Each number is 128 + 24 x the weight over its row's rms, rounded and kept within 0 to 255. Layers, rows and columns count from 0. Numbers have three digits each. The size before them is the row's rms in percent of the matrix's.

# v: layer 5 attention value, 128x256, rms 0.0255, rows 43-63, columns 0-127
# o: layer 5 attention output (transposed), 128x256, rms 0.0429, rows 43-63, columns 0-127
# q: layer 5 attention query, 128x256, rms 0.0395, rows 64-95, columns 0-127
# k: layer 5 attention key, 128x256, rms 0.0372, rows 64-94, columns 0-127
v43 112:149137152132213121109126150098124118142098151115141142139132132166150132135124105123146135096093127114134113166114156152167103147122115147076072128164081129122132162126154097144127147106137150108126106133131149132158127147115146126081119120141129146067115138150149122109120167145091141153101160140122116121106125192166133142114178099147074126166166145147114081119116153106149119117126
o43 106:110079078173146090131158149075166174113127154116130119101103116136147141105106100200150111152099126149114171119123120134097137171174127151114119091135109110071116128175117121108146146097137160121162117133140147142111148166157105105110137139132114109175126077135138134117126108154136137114176139115136130146116141111135108135107086154109138111124171125089142127101141129132165122157120
v44 106:153124166117134121121086105099150137147134125120161162136133097114175163088113100129140160122198138140156160164135120156078109132120095131134136119123152144129125142103073142073106092120157137131150114138147137118114143128125135161122141119068077132166123127080114149119116116154079150110089132061133163093139111142111168109137143117158114111111146118105161119110117141169118177119143
o44 108:143091158112088097138120137146118114166119098149089113138110158137138132142133128141104119107095126168119126121177114136163105178121136120149138142174078146119124132087190128120143163103138084116196127154153114079146113099149139116117096154134118144054168118155120133162138145113160135143126103106148109128127121139134111152103176129142142117127132110141118150139157142092127106160154
v45 101:108115135109147125100136113139125129139133150124113138185161168106114147069167089110138107113162160096095102159105181141149088134141133083136157138125090127139100134119155129149124132108150111075114099150139126144173105117125116156135131120122129154147131133120112115145123158123135132146146160108128107135095135127122124104128118136067180133138118118120147202084168121106141078115139
o45 104:137161122150125137177128160092134122135132108119126161118137119124108095149110097130121160098146147177179181118144136095106134143105141113146115112125122136115123124172111138100115143175075147107122124153147139120131186133132138142130114128129129158111154156083091136120177110123082108191121104148112156113148150107109121140157172062109070118135118078151118110153140137119142120111103
v46 105:100141123108102172157169116137119101130114130107136113109125116168133088130120130150129152112153116098135160171147133123132139112112129113126096111130167157147137120117149134104103111161133102134138140122182132156115143152129147166113136161152152130123122145133119160143161112142123169112122150115145083114120147151170114171152134177086129138127091133091121154101066130080092150108104
o46 100:158091148104147098095117142128123132157149150157061115153117137118137125156126118135100117145084143143113126096143145144164131090085103111118150151166127141139137157128091154161096105105170134181115081159107144136117113134120115114129108106085117153105128136144128137142156122092125154132130117105106113119152143117082146105137173161164170130131121104115100140154114120142133114126118
v47 106:121147129093122109130134093140111104144165143093120109119151106142126108138090112150138123150126102133132184162155088136102147133157149160110124117117144110156123136101113111157156141113108136122175122135149151187108133158110119134119154124109126127126117123153171131123123119154150106160129098071162165127124156129106137130131143161123127124225162108146117126133129118116133099145105
o47 106:163111128137145120133138144153143135136121120132163131140130124174161089136148128124122087129110136158149142076115154141116133138111139092113139151108162159080147113116145102163069128133124104118117150133122155100124164064110117121143144091107136148152119083154148156143089175148131145122128143131085113158093104115158102089132094139156156109123155154092126107058119097142162109101127
v48 108:150089169146177133129142084139167141119126097112170091136139125118130135151147141088091127105143108166157149117146129152142132108178130137098119126148093149082114147193104132128161161129118095111138203143122143131090171137152138100102133153105099144113105135142137156111122153149146103144163135128097153125107149131122126200121133113133123110125102138141117176144133156163116103162113
o48 104:139150092129112126104126135130098143127129120137098127105152100103136135136170118132127143132116084129216130148136155105121160135116124127155134141125141104145088137101119125108075153111133158141161136132145091120148109147151112112108130117145123124139104104161098109097152135159118110131076123152156136111134135108116163114145166138082144125128169094103126100127114131101150134110128
v49 107:139175164085131120110112118082152105136102119112122125112092072126147115088134168134097138082119114127151140161098143176117109112126116131138159134101154143109085137128135135122153147111142128131165138148174146153118157153151148109150146105157150083117106167121083175133101105131147088130127137169107135156146077115145140135177115075110125156152103148124146118146131159156134142120125
o49 110:137130133117109137141117137101124148092153115118110095125115117134144106112111137139123126139113110127080157136140130152145141129160117161110115121130097124082175095099089120170135136097082165129141194123151081115160074141111115164118117130093141120127157106125134110130112122112104156114115139099101122148142117134162157074121117118112130104118101116142155132178102163119085116142140
v50 113:151129129152119098103088102152135121144105172143145110156128142112141137124131172174125132108155115178114158162140118148112105149133112187131139110136097133140153103156142109124115150122155153148131103160072116130103110133126119140136082136103153121125107160129118146144080149159121142121168147106112157167140138130099126114164156138093149126146130158098146085094100115155097107148146
o50 108:108124129182147127062125136100138154119118119093161134130129119107113114149114153159096119146156161122144108079125131113173160125116148108122117148125157141088159097070116135171093128107127131130110128130164117143096151118132130113121136145161093127129124113135179135122125110149116115122107091113092107141129121126162151122111123140129160102147111111122114151132099145129145148157110
v51 106:147140151118132146100129110161102133132133161148089116132106141139152142124116113133119100121148110158109085155110163131117114089169125096115145123136162133140154115153109145094166146117113141157185089099153149119146121138146108091129124161105105141096121138112178071128152106098161163122164112164160134138183156119138153083092177093121130159121123167111087123158125148145119121151141
o51 105:041107133110145097119144152078147133160128130099148109089162162154128094116113105131124122138138140132168138148162123143135126111095093145157148103141136115112133136102129083130145089158138101124112145160144145085118141127105102086139130141151105156150143128163131135122131066120136128136163120185145111119103117112101148143124082151146135134097120115113156171156146134106125132138111
v52 103:111104129091108132128134162132143126133115182128131139087159158082120111130171109132113109175183161115125122102116136111129101108129130156121156128121143140105108150149181129078082150147099108136105131104130139108104175117070123139164113153140091078097124155111102133125154115161146112096130120142124121124104104121171124142116116101187071153065131153165118162125148095119136125126160
o52 100:157133145135106147133162075127099092125138079127103109149093121123144128123113152106188119074104134139133136157175128137170117136191128081153132119115115087179123116105126111145143176145187102148117094093150127140142098138132114131146101141189116140128112108126105102136126137128143101131127122149115116122151170151101149102126129154133164136167107097103083125133137100147094144085118
v53 103:083136149129130166094135147141179094139138127137135126140155153132140097106125110114123157133141087144121110164138128157086127139110118111170115066080154138152134136080149154137112122143144114169164127110196143104148113127146127159123148115155138173138134096094118124125137116086070162159149129121178133160118122129133124124153113121112145127109167135145170131098149094080054149135115
o53 105:109158158142170100144088159144119105134087104105088116143106103168085079141123123144102173163129141154086144141127087124127106099141133161115148095110142130102126148117069120131174113155150132114120166132081138159151133133126103131141069164090130149154138137128142148112131103104171163093139116094153158124160095158111136123122172119168141160133121079150117124133149117160141106131128
v54 123:119171078101146117142126103179158153106133169140116132103149117100088082119111084162136111095075110111093107150155133133103134126158137149130163139123139161085110139134139115110117144157136143132129101119146143135110110146105106095153129143141094117137105118098142125136109081108119108109123118149100163144131176100110100105118101123100127139102134118111144126116105172101127101138115
o54 118:128138140119108157090143143135124104139129134142131139165069111161154088099136127135126117150164133154138154117132129098156109040073160138144126103136146077112155077094115146158149109164099139124164137141135117125125159108135164137137141136165118113120104096135149154125084128109159133125104163174130096121127099081172128120108156106118123151151117116136170069211115129173108135114153
v55 103:117108172140108163147126161106183104141111164164134164086124173130137121083095129117122094080144095160138121127113115141178080148113160125091110108160129150121122123155138108108101134140102147121122146103110111114133100111147115100138116120111083151186109155157118120094123128098107138126135146122168142129123119104134148158171166041114114175148152135128122112149133132112144113123141
o55 108:105096140124115150120187132120119104126114131064115121176117119117121124162168100123114153139110178150055136159138111135114135127116131157150109105097108124132122126139179119125153124142177116123128161109134150156114084153098111135090112114162092090141118108100096117118132123138106080118113096130142150147134082132122133111115189131127136094138174117102116109102110121137112142104143
v56 114:132147158108130115118124137114145138141110153156078173148138130135140099150135105108156101154098074155106143131151138130109155073128121112168140142131130109154115160101147146173124155107132149144111116111157162119152119135094105147137191165179153138101133138122126104097085107109171106119172134156109153115173097138163102136113124124138097116114105103137126147135126155093109112105133
o56 116:141100150129147163163132178131150119145117126153124092111144122133103157120090149100150157122127143120107081161101135114180110147132150084123117118146154103075130142132118132168145132134171158083120114097150128135117143156101160139114117184100125077131166099111131096134111144102067110175110126156153082133107132083099149099115142091134134148118139129141157149153136146122171163124120
v57 108:134141136120113155136101144150163096150085125118083114083138170121112112125149143132141145104117122097104126116112127128097126069131117085148136107127117121136115144130172160140115190115106141118148062141152163125085101125085123116147120124171154160107115123136142163075130099152184122101119138128131121091101116089104169138118152124160109126124096165134109149130145145152116124085155
o57 109:068182116094109113133195165084104095159109119171117128136113129129092160067123151130181135127079103110138152114107132127127100097119107165108131117129142088135132123126093094104158121127140106103133154092149116155097168127123116180154131162125115098119130117178126090107121142090122146112132138147116100105138140132136164091112115147121089129116138095124147129162108134124137123112129
v58 104:133117083124120089127130112087128150153140131104139117107117118108192139106092095095130138128079131166149143150121156173161116112137137157136098097145131118156086131181125156123097154159130092077110132141153143149073089152167101121141116143068109109064118148134105158123131100123137142121182112090133124080122117133174103124104164092157118126117093124122124131121116114107089137114121
o58 107:130094152138126113102165138113094124124138112138134105171134134114159109155155158143163086082141124167117149133099129157132137110102132119166153126153081146129087140079136152109097124083130161143177115154148154129169127110123119141112135159141085166145106109097097089128150128131103121101125131164148091157114102147104145104135101146118155133184154059135152139135147165141129119144168
v59 112:116160122104095109118114182113139203140123123130058139145114117150125142164159087130156112142131095122172115086108112127155135111127115176112152117099118156138110167170146158096110138113155122176127094128166106128146194115165123127158131135087123155100103122182114103115156161127139137126146162133125126120109142106149127088102126116161124105115108112110146159114089139131111156122130
o59 107:116098112116128112139135156106091111110169108146136166156124135108140153113127136100104150113178096108080133149076168120128121142116188106159169142160138118100102142072120138140120100119129142131180143114104123095160118172161115137120114188151132133137123099140114173151116154123138125170116138143141102129155137143132075108109094120111150126159098127158102175120147101139056138131164
v60 109:161096151121163077175135135129097110110121101154126128112134099166138106183134092107133130134162166132142101123113099109120128130153156160143105151160130156158155110120159126116125132144144095148124122145121129104104126122127136166119124075126124123146114165085117146102108138172108182151064117127107168147141141124172171131162162157118092142115145114136138139101110147125088163156100
o60 106:102135150132093132120087109162127106128131117122096118126121162104126166119115122164111126150124141092128115123130122139170132185108098105159170106117075111091179121123104179095104122088126112131158138132124130121158163124126131073053127131121124111113132116133151085109122124118167136117204150165125102127119193145144083128138135115149124121124124117099084149113126120132170147106130
v61 099:144120110111133138164117098115133107089103135144160124104141104127113089115116125149142120135140125120123076114104120143133103149125196130140143121138152130098147103144103140097150113126164138138113145140109090117161116080150088134078105129120123133116135109160119108130127135180175076125147105141084117144168160132088143089103122140152128102135125085165144149154147130180154127112154
o61 100:128120111097126133085136088096130134122142082168135094129098084143165144118128145137130113081128154102148144170162162162069122110147123114159135069105128098129122157110146119134138112087073140119096167134076129112118107124130130128136153060120143158136111133105109126099139152191132130107113141133121156137111094120151068162120131136133100140170117120136140140145134099105098110122088
v62 120:107169144138081135108080157178138139115154105117103116138157130155092113103168128110161138145118101137141110127131137083129143115166106128122150152093141159140092135090131103131140066122166163114117108160105142145144125138161146129106164164124141140102113135110052144141101099120115108125104132073132142129151136109116129136088140100109131101124158152102130100144101149155158159088118
o62 116:137116146144098124148096136123162145132137122149139148141160163114090168154139140150098129134178111106174092131121121090145115171118126173089119110149121148078130150141120119134107154145116123113108112118121106127151126117138167143140099112083128162135100136136187128146132165135138113147131134136114105095134137098162147120098168118128142144155124115129144188133166128107144128127169
v63 111:116174184139120104129101117099115139118112149086101136107088127138121150147124083170117143163135088181138108112124135139092119178138134133116144133111171110199165136138133083124114120123137126165165091106130094172135114130182156106116155131136107176097154127151143118144117135107097099118107076148134124108162118119168147172151127143130103145162106103091145138147136067108136110166120
o63 112:107102129097117106140126132145130152149099142178148106171137124143131110092107162128148123125115100094084061117133149126169103113132076126139145150168139120085111133102094129155130107120151129122116101127143137128127129113091164124152137138137147150134108127115111094093113117134119115151142111130168101181114144126150127124120118081135136094138169132227129120095108137142144113141104
q64 112:149111148141144111110110124151078114169107131107147121154114076102111134081131123088181157117155083123087161115139135157104144128120108151125103101117123126098141108111168143107119123143143125152109178067140097097122097167166098149143136167080128114140094113152155154093136161116066128151118142154116144140099120123178167138147115125102124107112157135142146119127087176094111118079137
k64 069:121112121146150142160072125179138121139135166141093085135090144151140148147149119104143115145120151095126108124130124129093166113133130126101094107130131120126165150156099131124129131117117111120114091126119144132112122146141120107121146114134127115121092128192093150147093084154123127152078166173153115143152111143128151178102119161166122115129165135117145140115114150115097137104123
q65 103:143137149141176108096071137160096093175117123118163134179119093128094137110125140105156193135130100098147145119142141124107165127122106140123076107093135113100148091113167147122127100132137103135119183076121126109080159123159120125129144144089129125138140125133146162107125188114101153136138185157084159115108129143122148131145134131154113121142105121147151095125096167083148115085113
k65 079:096126158152135168140102115135131121126130125146090064123137114094120153166134129113145105140089173117125162109149141118134126141087129138108123094121126131155136114140092114135116122119108152157110115159126132151126125159148154075114155102120126142122097137159138095145131109139121130176073163157124099139125079128132122168077121154103138174133156142113134126100131134101095143112138
q66 104:132138137153168097127062138139085123164097129085150167176147125134106125102130157134154161147130093106150143125125146129129136140146126148134082145119136102123178095118158147130139115143113112144116153126153111130092154112155111122135128110090113098134169121115131150095108174114144155146153173125093140125112119164126164152124129128130122104145113128143156091135103135084137140089126
k66 080:111143148135166130146099101132151125149141143134099071121107135101116178144128116129158147153160098122123137113148169100140117095075140144128087082154106136159103129155125128158139137139120120128110137152151136140144159148143144079106165123117164181121095111148138124139175103106116130169116161168090134157121100139080144155114122127119125141129164164096131158111106131098084182109131
q67 142:099161163153143116086128173132104086144106092121083164158118129135059118089137141110134169111102121108177134139138142123108138107136147098136110128141142132091128124148156079089094136138156124135127135100074146140140169109164086126113116125103121124165137152134126115126139141141120123121153174134119148107150109143107114138114090131119107100120150125158146125102115136069165124104117
k67 098:106152105137164156139112111158162138142144055139159106099129127118144146129120128093145132156186075112175123108151164114126154108148132158147120091135157144098094161140145115194126125092087126106135092125125128139107174106131149109130125128117174130134157097144143143135136120117108156120166139159131141109129136109134134116153094125110159099120128144135140127136104098088095172125163
q68 121:076115097142143149126146111126108100124134120146109091138143124137123118159186128149137103097137088139095169096135067142070113152112148106092156100141110115150098162131080124114119124109102115123124107101103140110099159139157147117130116141112115154158101154158120102112144103150143126107156107121134133115124129161097113140112138154127134183117109140155161146090160117128157102123121
k68 100:177126086099090141127149129130092170102097127122160156158143095130149146111139148136141147114156145190108124151120119120182144123147119168154184148113170132096128144134133140141133118108096161123136136136125108138143099132136125145159109119136148115080128130145149090098113158136167156107129072124130129098057117138199130129152080073144116130091119114183126112114120114123119124141113
q69 099:154140098144171113145105131151098113111092172114108193120137147159134180124130157098129126157135130141153085134114188182158117149178106131155135104142130123139149103116162144117117071134154149102104089120151120093142123125108153108123146140124092110134127109114146146126118165183091121136120186173109119143122137138120140121123116132112165119137173099136160163105140120122125162145131
k69 093:110101127160128155143150081121137108104143127142145099103124141112129078132078100129138120115120124102111129155148125140097099116128174131147182087127093086129140130163089124138138158120142092147139172103129134122113167140118131122124116113147112159196088120121129150152134132117160140055155128096092187115136112133150107133154140107114165131131146152096101136124157147142122104134119
q70 126:154079128096137117110140136100134157117096138107136089104104166142156147125114110130135135129139123135113121147103151090177155134143121121112157139124111128091115125148176163175078113132099142141102105124187113131151096105128168118177145157136129133104178117149160141096157139119146134137139124134141110104163158103123144122118054123097146103126117077113138140131123109165115159128107
k70 115:105146115167107110163075119097110098156111126094151119085142172117103145093127120165129125134122154086174084118129131147148149112131124155135126107129122163124148126136145140098122185116127128088133148128112135097103124144115116137166099141140115129170146091086120119150114110151090153139149132125087134150068149177107112133149133156136166116156131134125151096135119146147188154136096
q71 141:150112157138182090113117143154142103166129180099123135114106144188128125122098152135130129119126139136132129130134143176094104127095060150103112171141136137098142094109164143124184155122158122116119119105147105132132137145086163108120150104143108117149124118138149137128107127134159155128166131129143154140142105072107164110127123145148134151144110099122136162141099137123180147140069
k71 118:158143133157127133115159104092138123137106081123181110141161149159095085106116107128119122143145134134123100123117136107131075156138138140124154076109133102122142145122119150156110133115140140139112158070114085105139143150119119155152082124151093131107153112097103128126128120140110147111131141146095134133133147125146157110158125097137113119086147134160132113169149124170133131190144
q72 112:117146137105152115128144098127132140120138111114107113100113136120132154074183136141141150159086130108136145133130182117131170132172132068140129105103127112143133116193119144146087107106086154150095116113171139155093180128117132133146136140108124078166137108135103158137119135127118186148131128133125144081164163130115125194154073116110125137145138131135152122131144120140163128153158
k72 111:143156111147149119145140082128141144100161167137160111156149140133134107180102147112106139122141117148129116162081093132101097108089139159094136129114155116126158122094117099111153154129158130118133134114111164115160115143152105107091148138100110135153142113097109120130133173106181118117111159131142134148077105140150086096147137127152157165126118120155091158150089116145131182122133
q73 121:106110131153125091125143097157100116143133111147134175135135146146102105129164119146112103130139108116115103120092117133059086111117116135116076107101113125135132135100130112128179101149160105086198096119082146134103167127133156130117136127125128075163141147141118130142126113131132131160140133098130140135154114073166107125117145124160102124136137152119112142145100130114147101108101
k73 096:150124138085099140128105140127090149104115138123129132160117105122108151119172144090103144111110112129102134091120163108152127124131159079140115184142148139117126143171117157125166131111148188151080173133123102143146099137119143131134141133102170124078086130118080139115110149138072132147111132094146127119078124160168130152101109137112113167110096126126129122148106132175098126100080
q74 111:115133110149145092124158051076163140111121113142118145097140157138080090165145129134132130129141090122160163093178126139140102164113179122098130136122164088111173133140140072120094185112129122151095175150112166118080125143112145134133083166113113094141150105137133112142135144097115132156135181115092138117088152098157123130101141136099128101161103099188171134119120176098116136136142
k74 112:128126168098076138138105112112121165109145146097092123152107122090122122152136132123122108100115141142127148129104106127159152114117143168116129120110132157128102178143107174096126130150105149153090130140145121117194096150137150105127177175129125158113181132148104133119138183146108112113099122167156102130149142101124099125152096079113156098124129126125100146127136169096128105123119
q75 114:087141098142133124109131108129157115105102125148099157129138122156092098137150144142084125131118203084116127111147087130122120124114121140115149074112124152123110143140130114130104163134173099127155156106112157135120202109141155104122107129127088119106106165099094109085157084152122120101099107118106118182158110139120108187120157169108130167113162114109122142105151130128184137100146
k75 109:160121125113131144080162145135161161123108144141178135136133093143090131124119132135107107132140061128152149094158113166110137087134106126156125133124145143148121102102145063095125136126151096157111110173125154093082124146132082138144117105113103121142144104132130149155121103126111081110158133136104155122129086126135105085128152075167104098145138144145103134123137175124096109117107
q76 113:120162112099167143148141119123148119128154144154100125135104153147113110111114155154120140119101170116137132113138141153081118095138131149079106102134162158094136146150136099129144145171094114088132161124100119141141158099165114120144133118124141163136118138126134124134143154180143108091160142105139175116165117107136112124102151127148132143105117135150145135099112122122096160111120
k76 112:130127112118088109166125118140130117112092096124140135097123150133138137104094109122132115108149109168158127162121149113106117102119095128145156096105151121094125124137157159142136116081090143118150123113143156160143135142095132077135108100119121125175158102117118102053131136111138114085116148123092147187123138127124118138106156096099117134117113125130125076140126102114167108125101
q77 108:109141144137082164156189143138103146100120127123130112170112115110107097116104147104158107159118132134088148160133094143071128146118119101098094104133117096126164068122104128098091170134160128118103132145139147127143144128134127092134125183133130145113123127133123155086132112181147162119109125129132111182133116119158114124105155110122112168114126182080099152121146124102179080086096
k77 117:120124109155121098112115152124161095134115121107148083147157152110124119142119120121139132084166144145149093139112151134115145116110091107111156144088132185153132098144120143126135137136092125113146158108136108098143110143115118147143178117127109105096109153115124055168098184149125124117146151164143142156127147152142181146113114145126142108133155130148138117102135120181108083114127
q78 114:134121118076134083134143079105132098113114067110143086099172162126106126122152104150126129114122120131101122124077133120123094123167120107175142086097112123141170125128116126128107077102107110132131128145132140155092158148177156135111111113136139104137133150127084126126158112123108127162126153134120146115137137130119134141120100141137087124144115132103154130131182148064149098129139
k78 110:128144155122133141100152147126130164143127167138124139132147066116136111120108156095133123061138119107139079109080083110131133126115106122133108160151136117125150088134151134102120154105106078149155172131089113133137121164126131114159155084096149151143098107116150119105146140151131130141142096096093098107062127126110097109131137137136144142102139112149103142116176151157141128161138
q79 120:125129107130118144110124173134166127122112091127124138180129086120110123103132122154104185127084128140109112121164122093105125160143131115122135160161129094143116086145129088138114164153131136152187167143079133105138148109159111137107119140115102115111118132094116126135085128135123114105100109121116111114132139119166111109102131141106092178102107139149139095132141125084099095145133
k79 131:096109117142081138136147124148100109110117108134139129106133113111154149145149111112102128110096140119117162141131147114114130141087164122147121111157140164084145142149144089139140121148142176133134130126140123125139181133148085120063164133135159143142082138116115111162081111118143101123091153107112153127104102132155153159141112117152103177186120143117189112138107167101109092117107
q80 113:135136115116120106151120134122109130115116128124113190120146155149129127158133110156114150160127117103139111120124149176101112151113107121156136128140150159142125156107112142089118180150115158136121091150166139168136112130137123168173101075168126105145120102087160102097108116146108130128163113131134066138091119064145131137134120127098136101137157132151130127113143135095116064158130
k80 097:150111134143109115141109152150097142127091124136125168158123100113146158108103178136139090110104135173117129146138114119156083117095105161119145135115131108112111165131117113116111118101103144156127092141131123113108120089135172121090159077146148088114116124151162155123159155109121154151090118167105118088100117135142153179127078143103132116128130142140147083124116141104156141136135
q81 088:140129129078126099115151135087084157105115079119101160158138157151135122096169112134149169123171118133097142100138113114100131146098137148123163124169161120120067142141099170106100154094081164142098099136154114158126136128139084171150107120149134104130098119154105109134111143128074124147186098127132131103128112128142165151140091147067158141127143110133163122120132157128120096144124
k81 081:145103122123131080149141126171110122144106083121143156170136095101158169138125150121153100146109136152136112135126134129166133149142130178117178143141165115100125126141127145156141107105091137133116102126159146157131124100131146128132139139113161107098165137141171175091120186095146181120120124126101134115085124127180162142126088142097154104121135084131102102120134127111133152119177
q82 098:093136127130127136085166144099079097103113069137086117153129131146105132126184101136141147100150123140092170111121100127091112161097174134118153108159128135142062161178068117123101112106106151161094110105105137140117130127148111185133103126139148109161098141138106122141104131136073135130156115131152115105139109171099146144125093169113131171117137123148177133104130144112152103132117
k82 088:117108129103128106151119147144099134127089125118129157176131082092108157143117141101162151132144128152143099133119113124152155111142096161116136167128182140089107119103131163150167127107078109147143122115162153153139108121128125134151112155097140085093192134149148142097132155121123177130107106111112117094078125118168161131129077121122136120097142087141083106124114128150115126125182
q83 129:095113157141120130119195110118143127096141095157091146130110092110127127104183093111134126102114143137133119133141093113091116110082152100135152132152164115124111120145089102103140107096118175098149112128115153166121162137129080148127120151133130115135104132155099085140127114146117128119144096100149162099145102183151100170079144129108114151138143161162134139094140129133139085132155
k83 103:181166106094140105096146165083109118085147089074170137121127117140120131133105131114111135098155122127145131115114157118092128110169106129119134137164165159145108146099120114146145120127112117130125132104105119116125103116129085167104110151130128144138180145119081117124129122110101131134128162123136153129167152135135152086185098136133103096103092099155132134156151103179056095152099
q84 126:149127093090127132104133122104163153115165135159145067098112118105140107185119119148076131121107139123124118097164156131163140132099115158148127148188123137163072152168128167142129139114127114150128125118142101161129071086115116144158137135110122184098127110140165126138112122127117156111095073113163127135122117102111131105155135130108176106139127091130117142100144138196118162140137
k84 110:129159119146144148102155176115125093139139116095152122101145137113127099121105136209089119156133142067161158142100128158099115111174107083151101088139098125127135142117124119098124129128120125119135114145096159121068131152107127135130093141133086059185138177153130151167124094140141102154179111118098132138163130124142135137150154087139160065143097139126144113135166121137150110131108
q85 123:102111109171149137137144158123135118128138127112108154134153130143102080127133143135115149123140116138114134089151148172086136128091115157102101133116118163123110153111087096076161163082156121144145148101075135129162170112137148115103127078112099137168124135152143096126130104169138144113153153098153179166135085170129106100125133130135100132151136153151153145093107118102161125102110
k85 110:127137107084148116106140139105110146121114124110138079159095121119130133094123133124133123117165108155119148132121116151099123122195077130153147154155153127109139106076164144170149130089068105113127124117115152158142124108109103135143131171127095132153163129107145092135138149121084146077116134120145123136128144114101124153153116133143154072130114046130092101128110136142133126135116
q86 121:119117107143119127134095150150119135160136121112167104114135109139095136137082165150122146135127131157164150136103137124110143128134141159110098151088120154122182127079163120119120139158140108135142133116112130110137166137154082113119141111105104108157158134122170100164092105149135127121131165158094115170079144112126130121132149142152082124129043154142152132152101124095142128133084
k86 099:121112126120122162143148136121109145083122149145132157166133117120196154105125146113138142089112107131101110145130112089137124132121144142135138149138163107102094145134131104141083104164107169214113126151140058139115142132137158153120124102132156118102073140120098138075138139154107165149103123121125110103130140151109183155098134112114117106160137109165157148136149135138113157128134
q87 112:080083152132170131159145107138131151106130166114110150170101135148087108072097135109147110110150093124146154111169169159114116082142119120110140125144144184130140128098116080135135134143144114124132140112110154150160154180136130143081121107128082127131127094138142089123125111184122102146171154117127171144094101119134126132134171150114169115121096126115139127118144151085129132123102
k87 120:136081093139136168099093139088092122133155134108136139127142123119133105129171086136146122124143127106180113164151112148130092113132152126134128134163113102105092138148115086165105147107135129113142132141122087117157151106140121151101079154139167114179132103090133142135127169127151124125144082128149111054118131127105182118132116112189150108145136116169171143188167144118126137151126
q88 112:123125108129133114144116153093141142070118162115151171089126125141137134104133082114148149146172145155129092165151113156140104119126181137148122090114113144142181118144127098142149085064129139122135100194175101118147113095108121131117107128152103070088124098082150155130111129111103118163068123112127103090119129129169129114139121122093129101098116132121123137115146128119125089195092
k88 126:146163103114124142136125144160136143095092160093139120108113096104123104116146166116157135125136140117146143144120148103119143099108071116164096136123133114130166086119135102097159137168112138112117145166150161153072109144155116151134140152127138170134105143138144170169122109090124094126116140141131124089131087119119124133159140135155084118114089136144126150156156116157118114105083
q89 088:110149095115171121062178156138118134118119096104079138108103134135102101113154181101130134109138140125108126137137136129142126093144141110133108150167128183136135135150106148143140164120163144141129077154132104106177125125119147114165092115141132124147124099122118121096135097132121131123114096145164098128165074101115113110112104081127156087105113093102107085148110052152149175160133
k89 094:097120111178126127139141103152141114141129077111089128106123123123105122167160089104145105117122110075103139148175162140139089142178159098137153163151074115145110137145135105151075123166119144151115104144119137141118144097132162098131137104131129071131086118151114157149113080133097150154132130132129151070135149145128134159132106155128131112132122128163182120148145136089115147148152
q90 119:161073097142123113138114122145154073183128150128129101138094082085108125140130109151165116118134124130112150154148093122127134153124102095081149103109152116109143129122124132154172128125126150107148156137125114077153171142148179110145124163159147091098121142122151142155139110089162161147111110127107145148086098151175115166074124140123126165101124117138130146161141154120131126104112
k90 123:137176096126131066144103140107135160111080135108119133106112141123131114136157163132096159115154119170138122130147169139131111130102167118176129155118075153133129109087156123085142111121125121146128126139122145110169119129101095103078140128129108107151127107134089118117133147101068110103108104101128110128104140169139065130117117134121133087096112146133112106094154083139130109087095
q91 113:078129140105161146119058112194133124180139154144151140140127159116128105142125136133158083098101144126157149100125115124120113175084154144091088133122101137176129129098135088151158141173154140171149118102073071125141129170113132110113124105149134123150085115130137135129102136179128071119137153154106129136104124149133148090134129120167107148165125150120150121146114128115160109102097
k91 130:114167102154111151098095173114100145114136151113163137148140105093139129173100135138129126071137158168097128136164116113113134177130125136091163159138146136117148110132134131109069134137138092162125127151104126119148113150141145160118124111178136128129128153106095138133144119112092120141119101135145118112132160123096152148113119181143126091165099141175106129112125106126171129125139
q92 116:122116146104175148149147173146123154196129105087107145138113106160140123129104119165145114132116140148161111099090117115150144082136117138170143130149113171101133121090169136099089111146148081151116146141131154134116132104178110129103155123132137102112155144093105146110136157113147122094167104118120206142084165131125151158126124132095137143124100148137119153138100121153120147159104
k92 115:118129131113144125119144132126104087100147147112121129143141088129148116101166179102131122157122148138174090166186117132139070094145079107080121125124125146155144150153129137172115129148160171104103147127077134132131149155093131135074170100157132129160114140132152136085113073118156146106123151148139126130176154100148130093156112145158141111112134142092110166138102115123110123137137
q93 128:137145118160113072133144116111159096099089131105075180101175138157125109173167103162132082149139085112108135123104129146125082130132112106111168116090110112190145137114123139118131132124089132127114186142090136147103150138156120115136087182139124117154174145121137123111145121110096144122171128124093145124129075129140109127112142138143146128142152156083125164103157186117135125132144
k93 129:147131157121126109169155107090167141152126129132109134137155172137094125129129145082116138118119142152136100152089102111136068140090139111138135128076148096137123111127134127077148121126124131125100139085137132134147107132098143163116185123110123092124089121167150123106179114128158120093094114137130125132099127081107105147150138111125120140122122125118086132119088173142102135140098
q94 106:146113168136119157129157109108126114081103095132140108107155163116121121159168113121124086164139116087129129099083116168151056131112098106139140118113114130116123129150106157135124162061127121127106157167117146155109119101095150109106100166148130101120150142116163114147119158153102166099160105103152140097155100158115148112119167142146108132111134107099175142129170102122144084100116
k94 118:088129116147106122148107118112136139159121152117133135104158140118107123107149116080172141155173138107166141113114145147146143150132136125121139127113109142127134111150090145136130126122125085100122153128134148107109123163141134122146131149121174171149136097128152136127169120162099108149108153110179113095133091125132138112130169094136099123112124114110118146104138161093158141123155
q95 106:160112131081125168136072191136149141127105134134136096109124159116168168150106147114109167146125094157105132148100107158095178115113113117148102069155111137135133138116137151100083084132114154101098114120154119132104092111138109180096118150114114146138120129148151113154129127112088130142161131107123107113134185108103152130152192129112152114115127121120143143145112126153163132139162